Each number is 128 + 24 x the weight over its row's rms, rounded and kept within 0 to 255. Layers, rows and columns count from 0. Numbers have three digits each. The size before them is the row's rms in percent of the matrix's.

# down: layer 7 MLP down (transposed), 1024x256, rms 0.104, rows 46-98, columns 0-127
# up: layer 7 MLP up, 1024x256, rms 0.115, rows 47-98, columns 0-127
down46 096:151131165150134177108133123103177134128130147132117132135118108133131091145182094124119127121124127118160150146124111121139109109096110138133112121076079147151149118142143138098145148114122104126146138147156131111141137146139111108138052166136151208127123143140113146153091080095155136137094152132136123127179131170159197172143091113136125124054150100150108157131128149120141173128131
up47 103:106136126097098151154099110162135134093093156121153136134100069129114116097136171116144122156108110148121119180101147177170114191122176121142144131128120149089158136124084100095160140129096139156131146106123107122095107158092122134118169142157130122132114118118166052128158155109119094114104107159144115136135092126153113162111109095165148155120150162109124173142122118108106143111118
down47 107:151086161142110125155160155132153092103116127126126122148155118168167100169104085130150170101090204116147120150119100108180135127152097120145099164108147139147114140129107133142130146124101104103136122116116119123153108123118139123171120137156136137127119116108117097124076090139150144152077143145134147125127097179173056097105082117127117160144102117155110111124100130114137134100107
up48 094:128102146114141110160130169115090114136122088128162116146112126119142123131127208146134153112118134143144120135129112139162120161126119160148107083108148171102114126096172114137136118121090116105158121117124099116132134113135123127121085115119049145135141173155114169135119147113131104137151125172121116111129141151107145147113109080167127157131097114063139134108118141087151126076110
down48 097:129149100145109125093120101101125143136087133122135130120150122148091089135133161126105132138121120153103117144120106124155143122169131124151112125186097116182120140123069106123145113118127133082125080123127125136141137126127097120089152178131122170132130137137107131109118125151113130178116141169136115125117078139138115123132079166078144099077125120134122154135126150168117156102149
up49 107:089148086103132125129110105123114144158131136074112124077134122163118125110158171129123169126129109111128165097103122132155124136160154118098142158149117142140128168115079115145135113088119144146098119113138128178118129164138126140088151131136097123107079156119130133165137129102122129117127087144098100100124151098124114130108141185115125191125171148081144125119142130128123142095127
down49 107:139131102152088123139124144103121125139174097119107094140159125088100143131083135139134153144103135141129139116135154092109149127126091134173104100099100087101086117144107172068157128107136088135134130142130141118107116121152102178137119112114110135154155096115089087142108097137131118110181151151129149118127142119135162101115125125090100184132103113160114101140132143155122131115153
up50 121:129155140110097134114182140149105124097119090139134153151137124124123097154116108092131122136120132161136156129137168111186109121079142123166115127100129122119151115035119110110116112162140132148106133140118079139145083129147096148117116134110105138167129133098116124095100136118115109110124103137096118121122130116086123094097142169101161155150136192157105153118101162117110129103153
down50 111:119116108138156104145083113125151135190141162114117130128111129147117148143148145126122092110135099124134124141129068131080123134153096138084124118183096128124125150179109123135149134099110109098120110100119156101108134138099145103148138142145124133116150119167132124183138104113156130137120159123128162117148131128151119130163098114195134098129112109105149145167104093120128153152152
up51 106:120128125154116103145118134186106156140085137117134142121130126175121143106152098090116105139127124132093120154112115140124121113124146148118120070124126137098122136091119125149094092088122138116075148073105125119091135120118136142137105134124106166139151129152123124138154154158151142136136173137152145103075151060141122095142134114107137117129129124108143139156113133122137175077194
down51 095:134046135125120089108124119118111106144098168136124127155135142166103158157121102142119116196125134082132113105168147159119126114114131135127173092132096176132120139119122148103130065122175125126138075103185134158120118099143143092159132122091111154132161127129150174081193106129100123174134123131147110120145108134145096106151106070163155125146116131085124105121124144091118119108189
up52 099:064149156140133133119147157134117130102110117146114108126110103143156152159097111110106130129122152135131085145118112150196120181114156149134121073148128137123161141108140135179104110094141125119082141131113090135106131172144100141074121115133135135142133104112125078130188135175141111144125115140153124145186142119144144146114092136132169121123160188117116119096109151124126142121141
down52 101:132124112113129136148146123069088113118139095133109143089125133127073105128128102139155121101126130119123164158107124135123149175126115131117144133120126172186139114117118108118175147127155133157135062131141190161121143138136144095093117108131152133126096115118108136142092148129142124117135097148083109131124133078158106110103140127141118121121129113144131122110152142127121071072165
up53 079:116112096151090107122120140173128140120133159137129104128104152111110103109140135134134126126129110071122123147110090121149125169133100130133127177145119168107142120126099148130101104114123120128152101104114152126143109127118133163153163121123135130094146122104174067138165112127166145178146125117145140104137122097118131116128133203147091164112104099137144114153147152142116119110146
down53 077:116113214108184162168118088108085092133111118125118121202070105104111126097104177138133144166116118092163172113138122160115125138126096146115101097170126142128153156112096121146126139127138179128117108119131122077119144100120127137156135134153120128149111138127172103134109187126124119123101139128108133143123142146140115177090102160149073114157141148131123106130117164100118157121129
up54 094:077107139123163106146100136136118104156120118134111128133113157127100124103168125138121143126124148126122075128124138179154115100128138095177123119155113151130122136114159131163104121115120104103123135093033139144145152131184132118103172158108048092097164134136135125167139174101136093128123121197142155139125157143161191148134121165145138128097107121134100106109128116104099175131141
down54 095:113124056135125169107116139124120143099142121200120118143102074142132126129086124131121147140112147132138124088155144087161140127122134098107097120121100110101118171111105156086088143104134134113129098146135117168170113117115140104148151109119171166121126123127156137114114112145107130130127137112124114140123081127110119133134120167117139128131136187158148145075103083084136112153138
up55 090:108149099107143122159108098123149106125147167090134127117141106145149151148076201137116179151146108142146126153143089115134108133084117166131096078158107138088154153132156134128171125138121144087119108109099117130160104123188124109094126128129149140100147171123130155145140124124137098123115166103146139164106134100116126150131091090147116153124118138131112102141092118101156169074108
down55 097:119105117154116102137135107129107116154167135138112126137136135135081120128077146133113097115082115134162138137131179131174161128123148156137123104145131159127133152112154118102150138105163097140108118095091134116120149146118128091149151104098070139124088143135127118163133135118099142132120099168125154088153125105111101086130157160104138113140081135115113152145127136141104127142141
up56 082:137118160135134155126097120140127131081126135158149093093097127188121150106157119109173141111132127150144111107108108127114114124122156092142125110135115149107163151124098131126136163151107134109177088142092112141127124120162121145125091137137161106130145119158120117135135099130151091092135117101105107138121144179091154066118105128186128152146134135119157089135059123113125110120139
down56 087:142148119162097124142124132131129145160114155103124125132095136080169098103158118135086123114116116116084118157104102173132172129140095100141098167124165128149118112101120139145111117094168113153126178117185111162123094166114145148111118079128123139175108143137135119136110195155146145151140182154133127110101091115118147155164145155111105180128130161089115122134156142126156123162107
up57 095:127148138128141141131096079135124131123105126080092123118098105173162150103161121099146158159094087148136102139156143089113130175146135206128097118122107134153143127109105089145150117130096136129159108144145144136120112144160126163127166162162097148147162136148130107133103115179156092117089185110142150107133137153137168131130130151124114080147156117089144116144135132114140160108132
down57 099:114176128089137148100130157109151135119101145206103109118144108133131120155125131141112104140095127171119156137127132123139131132098141136139116100137096166142120112116110141110130120112114055160163125153154117141187135126106053128054150114079122135133133100127146103137149163137120093134123145145128130121132101128129106139144140099101162153157107147111145163099148171124115096148129
up58 091:138144167113103154138138124145154080184116128056123154121121130165138141137132164144147112130109089149131098156131114151128116154131087118140149120151157138120119120091107133166133104133122097171120158127135128124086122157150070134139119126169082104163141125161130154147154115109145143178131155109134138087138107137112134076132159171136096134112152140134138149115108146108077160119145
down58 095:119118154116161118191122172133073100128119136098127130135092117097173117115129165178123110133123116066127136130094115154091091168119151151114145167168142124158118119105104131153114132172131150125071119138141114154123111126152189089096123104138123145159141109130129120128116099118144159170115128139181144130104151118120137100089158126167111159108154105129144114119142173103088152135080
up59 107:110126129131148108150114125116137125175086137122127121164156126152118155125151142118094162103093106119131109111157104130183116112115174148112109121120132149130154176111156132115116124145155090084127170107131129186142145131122138183077126086128034105104097177119136123152115130148112098136097155109119155172136155107114139149143149102156085145120089126096122123116076111083149157105157
down59 106:113148145134178105100157199121148131136149109161099147142118147173155086160136116118135124104100123168156127133100138086137133139126154133058165122118141155092106110183108134140134143114108159133083109093123144099105141168065120141139085100171166071125130139116108113135119160129170154152122123119147141101129103116121122151182147149131151117117142165127112131128143091146121188100101
up60 109:122136135109136121118169156101154144124131149117182153162132122143126133091088186113122122181137171119141103182158074142111103123098114127163126123150114136064126105125098119140123135138138129083083148107087156083145156122142130128127157144108127147131104176140134090175156124121123133074101136144140140079128126084102118107099110157096131133077116118121104104122098160108140140123149
down60 101:121133126112166133131112096122097154125128108098161138135096134140099087142101141163135131138108128118079154120118132191124092124139115163168139125126182154129118140110104165111117130148168126086133127132134140117111105103155167088105131154143142090145150126177136158118118102140118109142098114153134122118129126132125089164115139121100130105109133137099089131144134134141133176118138
up61 100:108144098136132150147113106137081137172131127104093112119141116140079116122160111130061128127124139134117111108105114161119124129164165153145126114163123138096136129135114125116127139132163117118107084080086157149141119169113120131114109118076110137135176124112109134143174160113166121158157155176138116102186110112098135113137156125148128130134138140128135099169120132128101137113151
down61 099:141092138110080148169167124103152085116139122117136099120109130132138129123144111140111098090111169135096101136134165134109148142096127158134144136096134066148143086116090134110092121121119148097111130111148098132149114138125162157117152110110085111113127119082118109095116158102123084168111180107098160140148153141101193153147174120161104102130133084163123117162141175127145124100117
up62 101:116120184113144120139118136097144136145137153070186155103137167137156142120123144109120101128113098144118138156138160129140119144135154132131097172127082071155154133105141144098105117110120173081107151138136113110071147112093144138123120142132124141104111105147121129138124113119146067116126157087098160108133117126064127129150161107116135164119125062098145163098096145100107106105152
down62 104:125101162144112143165134102160162116142118124145115158163177129126119142139162153113160120150148113126121170093134115123095123147155138163127126182131119112113122143131153144111128141094121135101092067106091089117133128147175105117082098109137120133114137129122116134162136120140083115135158108158174111156173157142133102115109092130137161151105130099150107149112159090141086179164146
up63 112:084158148127089141154147105149130133109122092139120140184147124155130116134096118106096075090081104148162162147128152152172118135093175151107115120116126142120151142116132133125122106134139108129084126114148110125106173105088118159089129138100108118152110096080141131141149153194112099154114119134123147105153177127141153101141150160168112119156165144091132187127101149135138113117134
down63 112:128116129170147134123134162120128135167148116124154113119132132122108111134132128148083119167144084096138149082116133140092103112096120104140124130149115176148150104119132165110141107117134102167157150147136106132144147095140117156130088100148134115159097107124129105106115085130120125160106137142139163140137091148113134071143152153098136149128127164128094119113119119184134125134138
up64 092:157139111126107136117132099107106155138133117091137137162099140151088115134147146141133101110121102137123091132177111165145125112089131133111134114116121145151121128109132116142113153100139103113112152127062115114084143089114138106115065158123078113113186133127111168129136129166137108097138120126104138109114150153130157162130147112132114109071108128097138170163147169134140113116182
down64 094:090164133154153134138140114141122165124150152112104120131094103122094133121092143162111096128135144121136148122139149101127117142128113143061166127169115151131132104159102149137114179137099169127128144146144053136134155123114124176123152105140153098122090113129112121187179128116137158154129108120117146116111104145142137131140079103116148146086112152134088119087107107117138112210096
up65 099:099119108117145077112107120128099144149129117118103106124180093119139145125116113125099091126162117122137065091076142171136056134173164153123117095132148123104120122087120132175140163140153109095123119092133136150148151166137146141132146116138142132108162116169130142127192112129152124119105121121130137120145093102097199082144130105122140125150155158103114129138110125115170131117155
down65 102:126130129128129155138159098105117130130102150124138137101130158124089109118119090096126127097121121171121133161180130151106123135124134145152101121081076130113105134155111110154119160170114114146093122150084121084136123139155094135146144110133151161155145125099107098118095167114129144133138157141173160126092133119099112120096139102121092112125152125178128109138144119150142101083200
up66 103:105126119154102164133124113137055120149143123152151138123123102138094159130136146148058128126149109135140119139128105127139112194115142111179116163124126155096129125139115063126117140102107090142086113142140110127118109180089132149131132116098156154145161143138129119128149117097141173111146128151136121126161127119088083144136088106118101152110163135143108157138091112136132137112098
down66 102:109122118176100097108136181138125130151169126150114122109164122164126095167128110122133141155168171142114123144131149075150101138148119089110128159089119132071136105164152136118112123117120139125163141127104128138143106103117142131152137111124143138118115140085100154120113112096162170132156129099092168158140102111095107158161103121142117152105124088133079165055117137111160088179088
up67 104:120132151110127107134114113115085130125078088153141137128129125125123130075160148139107106155160101101146144151148106107161110166117114166148090125104128092128102110115108109091121128153099126157112137120138117079160153127149138152122116134088102137169100146124116111132098182157100113128138164159152106113112141095139157108096141167118145121122085126155129113074127120072122163116122
down67 106:134138123136126114122156097132114151115108128125129149111182131069143150100140173142119149137112106076087135176111105106145158198143135142152151155107134101123121081084131123073148114129137102137160096128154083098130095133167164089122137131093160098154120113125128109111128119139142141169094154126147131135078125140118133142103103104119105097161117146124089092151143113164112104090148
up68 097:105134110134125073119121118127060121153130140118142080141129123130143099109160112099117138113138120151126115185141102128172104101133126166127075146105139149123175132100152076103132119110150145089108136088101134127116202105112103115093115188119106182146099150161112167132139122100172089098147096149131116127132140099168151137123119149161134140146158097101138127145092177104122105110103
down68 096:106174115191094140091123148170125169127114126154127162113168152142091153112103105105105178150139132106077185122128126150099127136135147078122147145126128103126107123185089128124159142151084129161125147136147101136107080177125132120135146104111159103128139134101126105186148138151113146176112135074124152141111077152094120157130079129130123124129105141136117128105131129156161139183135
up69 114:065129133128150087114128154157118143113097124076155114134093115117108155111167138103129084133134116147149102168144143120210150174102164144140139128127107138138096120113081101139110117116100133128173132111075089137096125115103112123172127190164136157133108131142146070109112140128143088121098136120119099146117129135139147149145149119135128183094107121124136136136108161111140144087103
down69 115:119126102157147131115098160157099126104130151128121114105110104187161127116130127131133111120096133172139124145159129118140072151115138128118097141099148147100105173103153121162118114140083114091159101102143140123142151100138107119137118103131129097156059128139139152118152111126159166147109126154130156113147149106123097131110133131104136140159152187109152142170118140135134137080121
up70 079:142137170127147122161103097075118087101138132110160128107118132114110131120135151165117138105149107123092157149128104152131120115088124095159132183145125130132092112140134111132101140153129145135117141161127164160136104126141125101125125127149118147120091167107097135123096131074126114105119118155087168157118176134122154103096146144119164185136104123121114117162105142096169174135132
down70 080:092139113150111145108143150176119171087174142154113089151115120106129158095106150164098141126132136097091130126132124130151169148133100159165112133117132110161089176152127111130146111103147117133116140138142184107148151121129105163159132123106101122132142096146142078142157154162144124163125170143152129123155130079128114094148127097098116162131161153144112141137139146129165150175142
up71 105:144135126119150128141126127133123095163076075157159140139097134123160127131114096131105136139131081144148178156120114178114119118161134135103111107150115145148108111105099085122170128147126099144114152086104151126122095118124105145134151133094143077156126136135139104171109122169128104170116154129084102103130108146115146108117172105144148139124117143169166118135115115096109158124134
down71 102:138135141139143145094151135141164130118144149090111110123148166154105130091100131123151159159125164121124137103152099114126117139101172114114125128138190135115136147102150159130114123153149140104115119139183130115122132116106176108130133129098111112154129143136114156123166127089139181114098116146176141129128102118148107112129118105144079162100172136134119128128125125111123138083117
up72 096:112132124129128105123148126118147104149113129157096112097135188116121148123148167112116134128138149182134117131119171115187132173118180167183126110146136107130132149138155123155131091130139091098125118134121094109128109132180135141133134147150056125114139131126147086144143153095146101127087154108141097128153116160169174108115129159129128165126144146146107098127134112100106136110131
down72 099:167111125131085143105171094102110125093102087094086101161113102078126099130108138132108123153091104164147083101122147092084093109169097164126120126125127127116165146147107100124100144155107127129126142125124142117128136107153138128184106138123127159127147143139151161131119111135121101133145129154135119129106115099120092164079186146097139091134106133140170131146137172155114167114118
up73 098:084119123134135125110086153141123128138100122108152118139124079123120103158115128117134159113133116125111130153158124128098138138111138155135102130109136125177149146125114150116154086158163155116096155119152149170103086109154146129102138115140117132109131121085155119144146116148106111110092132117077157104139115169123129171145128109145101080139121104135106143164129144121151096060144
down73 102:120139164102131152134118164126164116130139113114103127133134138101170120150145152094152116102125106159140116072122151119152088108130140150114147118141116150074131140141112119116139135114141091143119123121164116101165172090130098170103104159138097148163160128141173107124101096147144172114141115157124144114116123086138138080115170128160162153141112107124119148151144135115127163078133
up74 101:151115145142123163163118095127143142143152134116114124167107109129111118165162096162147169108111144132160134148125130131144121146128130116153122122133128122078149158132128131092165112106122104134139165161107115127151139119156081155072144153170093151157104118127166142148123129103144100115140116163149136119158174101103163097110108173127130145132145105134116154144083181083088138106125
down74 102:108160132124126140123093129132118140132153115109135112145125137108108135118109167116147127140092124090144158112094161154120108082068108141101146171159153088133131115154142141117148148137114121139170138140130142107114125089111103125120098094138132106106162134121081134152122142129159124127129150105129124147112128142105137115126105143146120108115110127098097118113107122132116121146149
up75 101:120153122085128135113100125126132120112105136143128078137139163134142141145127129120108118105126107159062094121134080109105113152144155134088117136125104148138135163126096137154118103135140113129084143128081102150122118157123124119127144113111149127147146101132119134170131104114154139141141136132167105141119123108142126124118111118135150196099114136122123134107116101125129110106138
down75 105:097100152145129120167144096130143117143113125175114164195095179125076147125154119122102161134120127126108086089073112111098130117131090132152131125112110122112114148158108152145142133139130171135129100156099099142153118121103189147112127139113132153112113127100155163110153161147112126118150121134133147166102173101153116118177095098127115123122141133105042140134120089185127139182139
up76 115:079136111150143096160140125114076131149116107115136171130157111161121118084123165116135133102115139143126130108120113129151077143130147136115132150175102133118124170104132096138134110129093088124126130116121107107091134114116111154119140134108117066157135150114100152219163128135103126097159157120129120053127158107121139115102165122155108137150125148107113136100067158121117124097137
down76 115:144087108118140120144079139148129132118118173135154105103116095100135122129164119133107140159071126153118105123122170131115169118152156169152112090122136137157138136098109106158085097124160114129175131128137131090122139121143087145123123136129126131132105127080142120121147078131081109173119148088117095148137110145095124119100149147134176136074108114145147160106149137155108098130121
up77 098:101157128133174120097117133117129128158114106107137110151125166137093093100143127137108127147147108119181152157100116136167116126105128110147097149122142143129110160080148146125102103128130149120113116096115125130091091125156180125127077141125117118129118119086141128171112149164148103153129148181118143154131108131149148130104109148144124120112093112093099132142053195090087110112164
down77 099:106132139118118116126117117123073156099129110159126140131140124095071152174130124172130135108136119127147161135085130114118115086132122085151148092154140143133098144084133156158155101130167124131122125139146117075104132088157149068119143101149148134126114116143114184118177143134138121150121159129136136154137111135070133115121127161134095105121110162127105143126125151121125118120162
up78 098:130133159136109091140202141130031125104133120140138096147113092107130107135131112137109164150146116165132120167159121115098111154102136161175098127095169100110111146081137124131139107142122129145133151139138102134138163115125103146166130102150112152143085149144140157103132126163151079161174132141109067122107116128083133127132137158109114168156114123149098125121109140108156118108147
down78 091:094134126119132149113082111147163158178118114092094130104154153161102160120141139127098069110128128107096145119114088148138094107126111069079115150164095137156148124183124133118112151122147134103111142120079134109111089135111129127115114165076142098149169117110126073153115142118132156106115113130117160143140151147161127125123109104145121119085139108116160166137112116127131146154117
up79 100:160140134128102139163163121107154108133089126134151135129086133124101135138144148132114145092141143154124161144119094145146111136125122156154139081142096118150114137126122101132095100140095115096097141149113095120105130166134131161082166146124119102133163128159132138138129133159162152093119111170155136078131123134110120142149163156161140173107110171078141159084131146135113133085106
down79 099:075130166144133087149103116140099124141147088174111149082131114137102124102105146157178145122157089106108120126133152121161159106124129104155186122115125097130137129113120131156155112178137133142152105124134148151119122121123107132119111121150125107121105174151091162148167115082111119104169092146103083157140157149154103126111201187129158104155141121112115121062136135117137130089122
up80 079:113098132150128123140107103135084137113069134114144081102129121122123125123178152059127135147076130129145112098126131090139113127106127166109112176126150127154104155105126118150150096136127130155151122122104125120153127122078123165166159175134135110140155108091153155121143119126107143129173117126074092138105101114087148077130137085117143117138163097105171131153121120106150151111170
down80 086:149159142157136147127112110132127128126138076133139120137141132113121154126110142157171121158116173113126144180114107150150185101102152135142097085110118109116149123095136124117149150144150108184145144115132091130164135162132131105098083123130123135130107131126119106130139158146111124132133153116147150106132125112150146138091139166099130167096100176154109111085129145121109108156142
up81 098:085148128126154138108130137154119131161135135146143132179093114142090121077159103120113062123133088129117124153158120105121135130130083147129105161105141159146115120120102130136174149169136117119116115097140107152098100157141109110172110130141138122174146185097127130167133181130158131105108103111113103107146107120112149115122108113136139140092151132127156109095104128142110117102104
down81 101:164112094136093117152158098097127137137137159058106149164119104137139120148115127099156131096094152143159145091161146129130129126118146078131114116122124140112109131157130110154140106157101124155164139152083108117168153077133100127122147113145121137114094102094155074102138134105070129104132152129138106098112145125090123104112125111084118130175111150136121098100141130106136140150130
up82 090:087120124108157131126152116121117155121142102113128134104137137162149179139113134136122131107129136128135123158094134152145149161130150121083115150121076142090092166097110084137136156157114125104153102117130124096083171169130096203128115127119139134121141177131101115123108160100143157125098089128076097142126104129122131122165178127162149149089185167116148115130096099113129101110093
down82 095:137124127113086112140176117135136138145183156181110125122118135121114095156142107154101107080108113133137133125161123170112099105119111160155114081138148121120141111133132154144138097108098141116082143120154151138159121122166157100125123136141115135119140118152169112102136145113116079154150135131158154142113142152085144149138117102123133108118034124122114127135178142124180104111156
up83 110:141114140121194107126133146080141127115140135093140156149150123145074113107118115128121085149136119139096112167153135114172105158148169152181107126124145125094104130105117120179098109125112128094123175102112117178119087107123135133087124132168120107153132125127099115121135140131117125107121167131105134110097141167134141124112098151129115101146158128110117132123118122083134151098164
down83 113:124096117136123117147152100149155141124142146107148131105101145149120141103160124126150162113126138131130163118148110116162165104170126157120160166140107087118131141107116175106151115107150111104135161138113110126120135128123154104116128122173112140107117109160109141180121111133096089134131124145132154103090183130101141131102119158103134138130149093174132120113142123134145175135162
up84 098:106137162126164098114129139134104098126109090097153114142177113164092133079133131141120091120112104114116136141113145145151129100135114120126133124102167119111115125156102122131130137149092112120118127088123156112125145148131133137152135107128147105135112144118099101143130172147119153138108131108098146116132115143142107108114150154127100121081120166163103129136126134137083158109224
down84 103:139132153130124130115158144132131123143122140134092117141136181080092148108116118142170152136142089125152153137124143106161111154138141123194106175178152110126155149142129107167149119162113137166108103146091166178170100136106117105104125102164099145093098126120106098131126131131133112161128145134172119172098160109091163118111154139099153149145077140112122146108134162122077136095131
up85 094:096143141134115130149120133130124111141148135161157138110098123142111150105153143117094131131129123139128104127143096127133113140113121149163112090128134135078169134100120104130124122156109120113084143129120123118123142150166135153158127122115115129102175160105108124121134119083111142122121195153157121150136109146104152126117145124111120173162107122122105135098092118132116130101111
down85 093:123100112208093061136180147068157111133107141134110144112176130146149099177157138120109137155142107157126148113137166126118125142094115111133130133112111128162146151151132143128115147105122111120145134128110129168077149158137122119177137147152136138113127115084123094165133154111113136154176140129106159122161126151076125153119144093122115126107106104167137130129134170126148138032135
up86 101:120086118128140104130126130118098099097097086114150138120076121132148160151164160129090149145072093131106129128173082114156122119083130145126082104149084145101159140116135146115108099133130132133149146163164138093163100134170125162139116116148142105121136139138126064139154138094125141147150128128145157100147119142050092135086096160098122099121084176153163174081128145121130110127167
down86 101:198124106131106135116113182146136152115150080133130137140104121125155133142124184105111198112178112160138107134124086120142110127113108127153166144106130104154140105079105092101135140124108116104124119146118129113106103112118148164100114146134132150141108097129176137129088166121119114115089136147162152081113138128119116112111117124119127094136098170173140140125115135132127140088096
up87 037:098141108112133178158150121150068075129108086138124088155106105155073128120136142099113094149089122148116142153145098126153092180094137183127100138144109133118136151100111097165151116143102109121150151105097071114097147152141110153112138156138112125157136116141097104136144117166125106126137106132131137108140138113120139122088145133146113163094127131113133185135107159099122155094157
down87 026:120114067114121099132125111118091132134140132144138116158145142102138128163160129125144080107169125109175112131161111169119149143149117141117166104136156165141114144137111145127114139136185158115107090133119129105209156108148171098113146105128170156145172171090186177115162112107112096130080129173125110131129127152137171160118108125132171114126130183130083107123140110151152098145142
up88 081:135099156098110161119143115088149106127090124139126130109105104121124117131087088119137061133140102117163125143164154100140094159114145165098109173129120096132085130091134140107115094127103103125110175096089093155095147123070108135120155170138109083135142146104137111117150139142121096139166085130132106125132115121139158117103177137143153124118142119128139158079099136106119101122174
down88 086:101136105123122128138120132167097149168154142134142106133104092144154134130099147151110108142104094089113132142092116112152170149140111091192131147143160114178064153115119115102170154156133121113147117087183155157149140127082148142109094130142132091112138139150116121088155164111140136117113166138117150147113124154113116139114136157118145107147112116130129069078118131102125140110148
up89 102:079120126155139104121152144141111148097120141089128141152126153123143203094094166130103127124114133122148142152174108157127142124143127157124068132142076122113174118125121133141142126109131124107130146084131131131144116149140131117126135115154133158130122143136131179177139147127132153155163168124125110085110125083087101127136168188118151104104170131124126141158119162110082143115117
down89 108:106132142181124120117148137121109139108142142120182125096116132136141155081134169123112116117120104151164134179128131142113070146141141106116139170156106097139142129184128116179098122126121133129112075083159162115117113130143148082140125132128151129123155117146130153118142186133128084190157127112122080093135111140142133123151127149118183113123129161138160159151103105082135123114161
up90 089:134128134146122154159120143140129090136141079133142118169138112104124154095121119113081085105070116133141108152115131183084107146109159172131088121094131116131080182132083109147139112124136138113128079116108149122122149166192133113119155124115136172157127133103131138147128129134119118136137105122140139068119155117100094155093154140133121163102119135142134113100119113129080121113121
down90 097:117130155140128104097120142143132115123142111108111109104086092125137132122154120166107103107155116131123137142137157158142119098135076126161112164158124121146162148083118127134114104145116137125143147112147126102136119095124132158077107148076115156143114089130144128149193090130115118068136089164112155134106137118123096141122166176133109137155114164103130131124146121101121137095137
up91 098:083109121121148119169069136136135095157085117127108130121137136127141199117131146140078122121157116148122137112146126169133102095167105120150125150132094134135149127115118124163108126146139120098105086095120149098130138128145135138124146148100136138140112160122088161202129143167178148143118140158123131115112134073107147116098172126137134124130115115121171142125136139144129160124163
down91 098:134134154140115120115154105146126122096141102112153105138092156164157100090109142130133162141132116140140067120093180116148132139150121143125072127099129118100104136105104109109119105153091123144133148128140115154116102150089161119149144143146153131154101119126133111101150102133102139146124137144111132110125096130108139138119167181166118158086132176084122124119089088113159111086169
up92 100:117126158130164123163103129153105119125096113092117122105100136102134164118122169118149152125128124148120146156134102130173136125144112145176096141105093131098105158145155144148108137145062103128142160114116082103114117132124108167129118134130128124100104165127128102144144149155149113080133153106135109112085101158093160099114148140117141167109141144188139126095113147133139165123145
down92 101:129122114120125101105170121101099126121097135158089152137095080119123111158108141115131139113132145124119137159103136114134107158123166133119147090114134127111127056125136122118125113147164137123087114154129102182121134111148130157073188138137107127128090120084144121134178125133124100113127054143138107136101137165123116117121116106132123117138185166148112116128145130138138115144117
up93 105:104103110140143113123108140116113115130110123106163085148138087139127145121114150101087139148125110118130081168125115145162101118149144131153134103181101136132118167099089091120128094141166129138151146121121163098136140136094147131101156179104078172161131103158127141157122143126117082136133158152133123107119125131110163123085137100104166138114114111093157122131091130089111149106149
down93 105:108143153104158092108076175152106138175135119132117143113165086111167084112136149102102164133150144108129140132086078159136147136083090116127143168110150106138135135085140125133140112131122125126163136115156142133130072108157138131144144120106150147137121151112112118154100117147144156127119167066128102159094150087125108125144099124195134125160102139122100133150112131127119092138112
up94 108:123098152144112153150121097148132111138137074084150075132104092137143155130126111147102129167115113114117133105152110154120125155114099160152115069137135115132111142131098123089118085095118097085122161105173116121120130108161095125154051094131141116160151106125113085132119122142156122133119155147138113120149140131159143109105188131129151141149152151104164149104127111124120110115118
down94 106:114143151140117112143131140117101141150105114099132110136082113145072123114132100143119177157150130132115171119159141128135148120098096125167127095118088101105149101153125135135168086088166148129106133109120131134082121109163129118112099086109154124137141145105134127113118059107153148130101119127131111110149182164154113128124126111121148143146154120122141145084135100148115125087112
up95 117:112103156129119096142137143132150127130117123062169099121132080128085089064126122154105134121125152160166107134088138169199119128092131140105135136155115128112115105115109132135148119147112167132163155103145141108136139151126103133136170157111139171151149160139098143127140134166104120157123108187133116150122147126142141107142170141136119137125097120120105152122092102077121149122128
down95 113:142138080126088144125143160146166147111139174141130103104105131145150097108129139096127205117130180158108170157150152150193111139087136113115171151150167109164129117114146146123164124119118137120145161140103089096116084170148120141172146153127127160122114131108116133133144145137137120105119101072078137114142142135150089105190105112134108137102158130111160095147105079101103168091148
up96 099:135108167099139128132143108119160127103134123101125138132122146143112149077160112065139122111137140150152081143173149118144138133149152154132057123119116123133150103099139130163085138140093138126126127112111115120114068124172090158118108125175118128157147134117126167130102158146126083140123177127082136133154128126127114079115134124130126125100112145163112107156134128110056159113153
down96 098:101108141128159117137137108136113126162129093146138108134122153126141132103101165115125137106119126087089124121133137173147136135133161140100113138111152128149128146093101132138158110095093147113150146106121140108150107115107125132105120119142036163106154116129126148155135133107118071104139095134142087172099148090131098139109171119157151193147121121077144084126063161153103118075136
up97 085:122150110116082103152125136144094148148151151154129120089130107174139106138117173122151138126119107116129122123130093130125104128112132119134133136103128133132146086071108124155105133100125104092097126162122139105099166152147102140139085132131079100161173138127080111160137121136126150162112120103141136157178135124135106084140104131100086084082108123141146117097113145141121110094093
down97 090:110099146102155123132117113135148123094109114140084108191106119082104136135090122096098133130100189090104135133125111103125161132144104135132152125165156118130112109118135114090169146159150104126159106123127142129133100112075096144142109131088126123109130106085099125198093133086109103087107137113120126102097146090112122098121126160110129118155138169130170098149149119099153134176160
up98 086:107136118157106138134149158159073123128105136160180119117120142155158132134134121121097100148115157158099112165168135129100108139068130124181138141116112122143156142106097121110111121139097133136111123123136103147136113131128171144151149098151117149133149135110077134134158121120138141096167109127148117130133127163169112143117148128133144140125135128144124175142091133131124108124123
down98 090:105158097169111120087112097145122158166104152109166093117172128143122171130127103117135146081143097138156123141115130094099082142126143108161148142134140097146120138151140168116154133137162108161154145147086158115089131129150106160112136152130136123128117150110157162178146108148136103103164132121149144145143108153095121133110123141123148135122129136111067084116128137103155174211108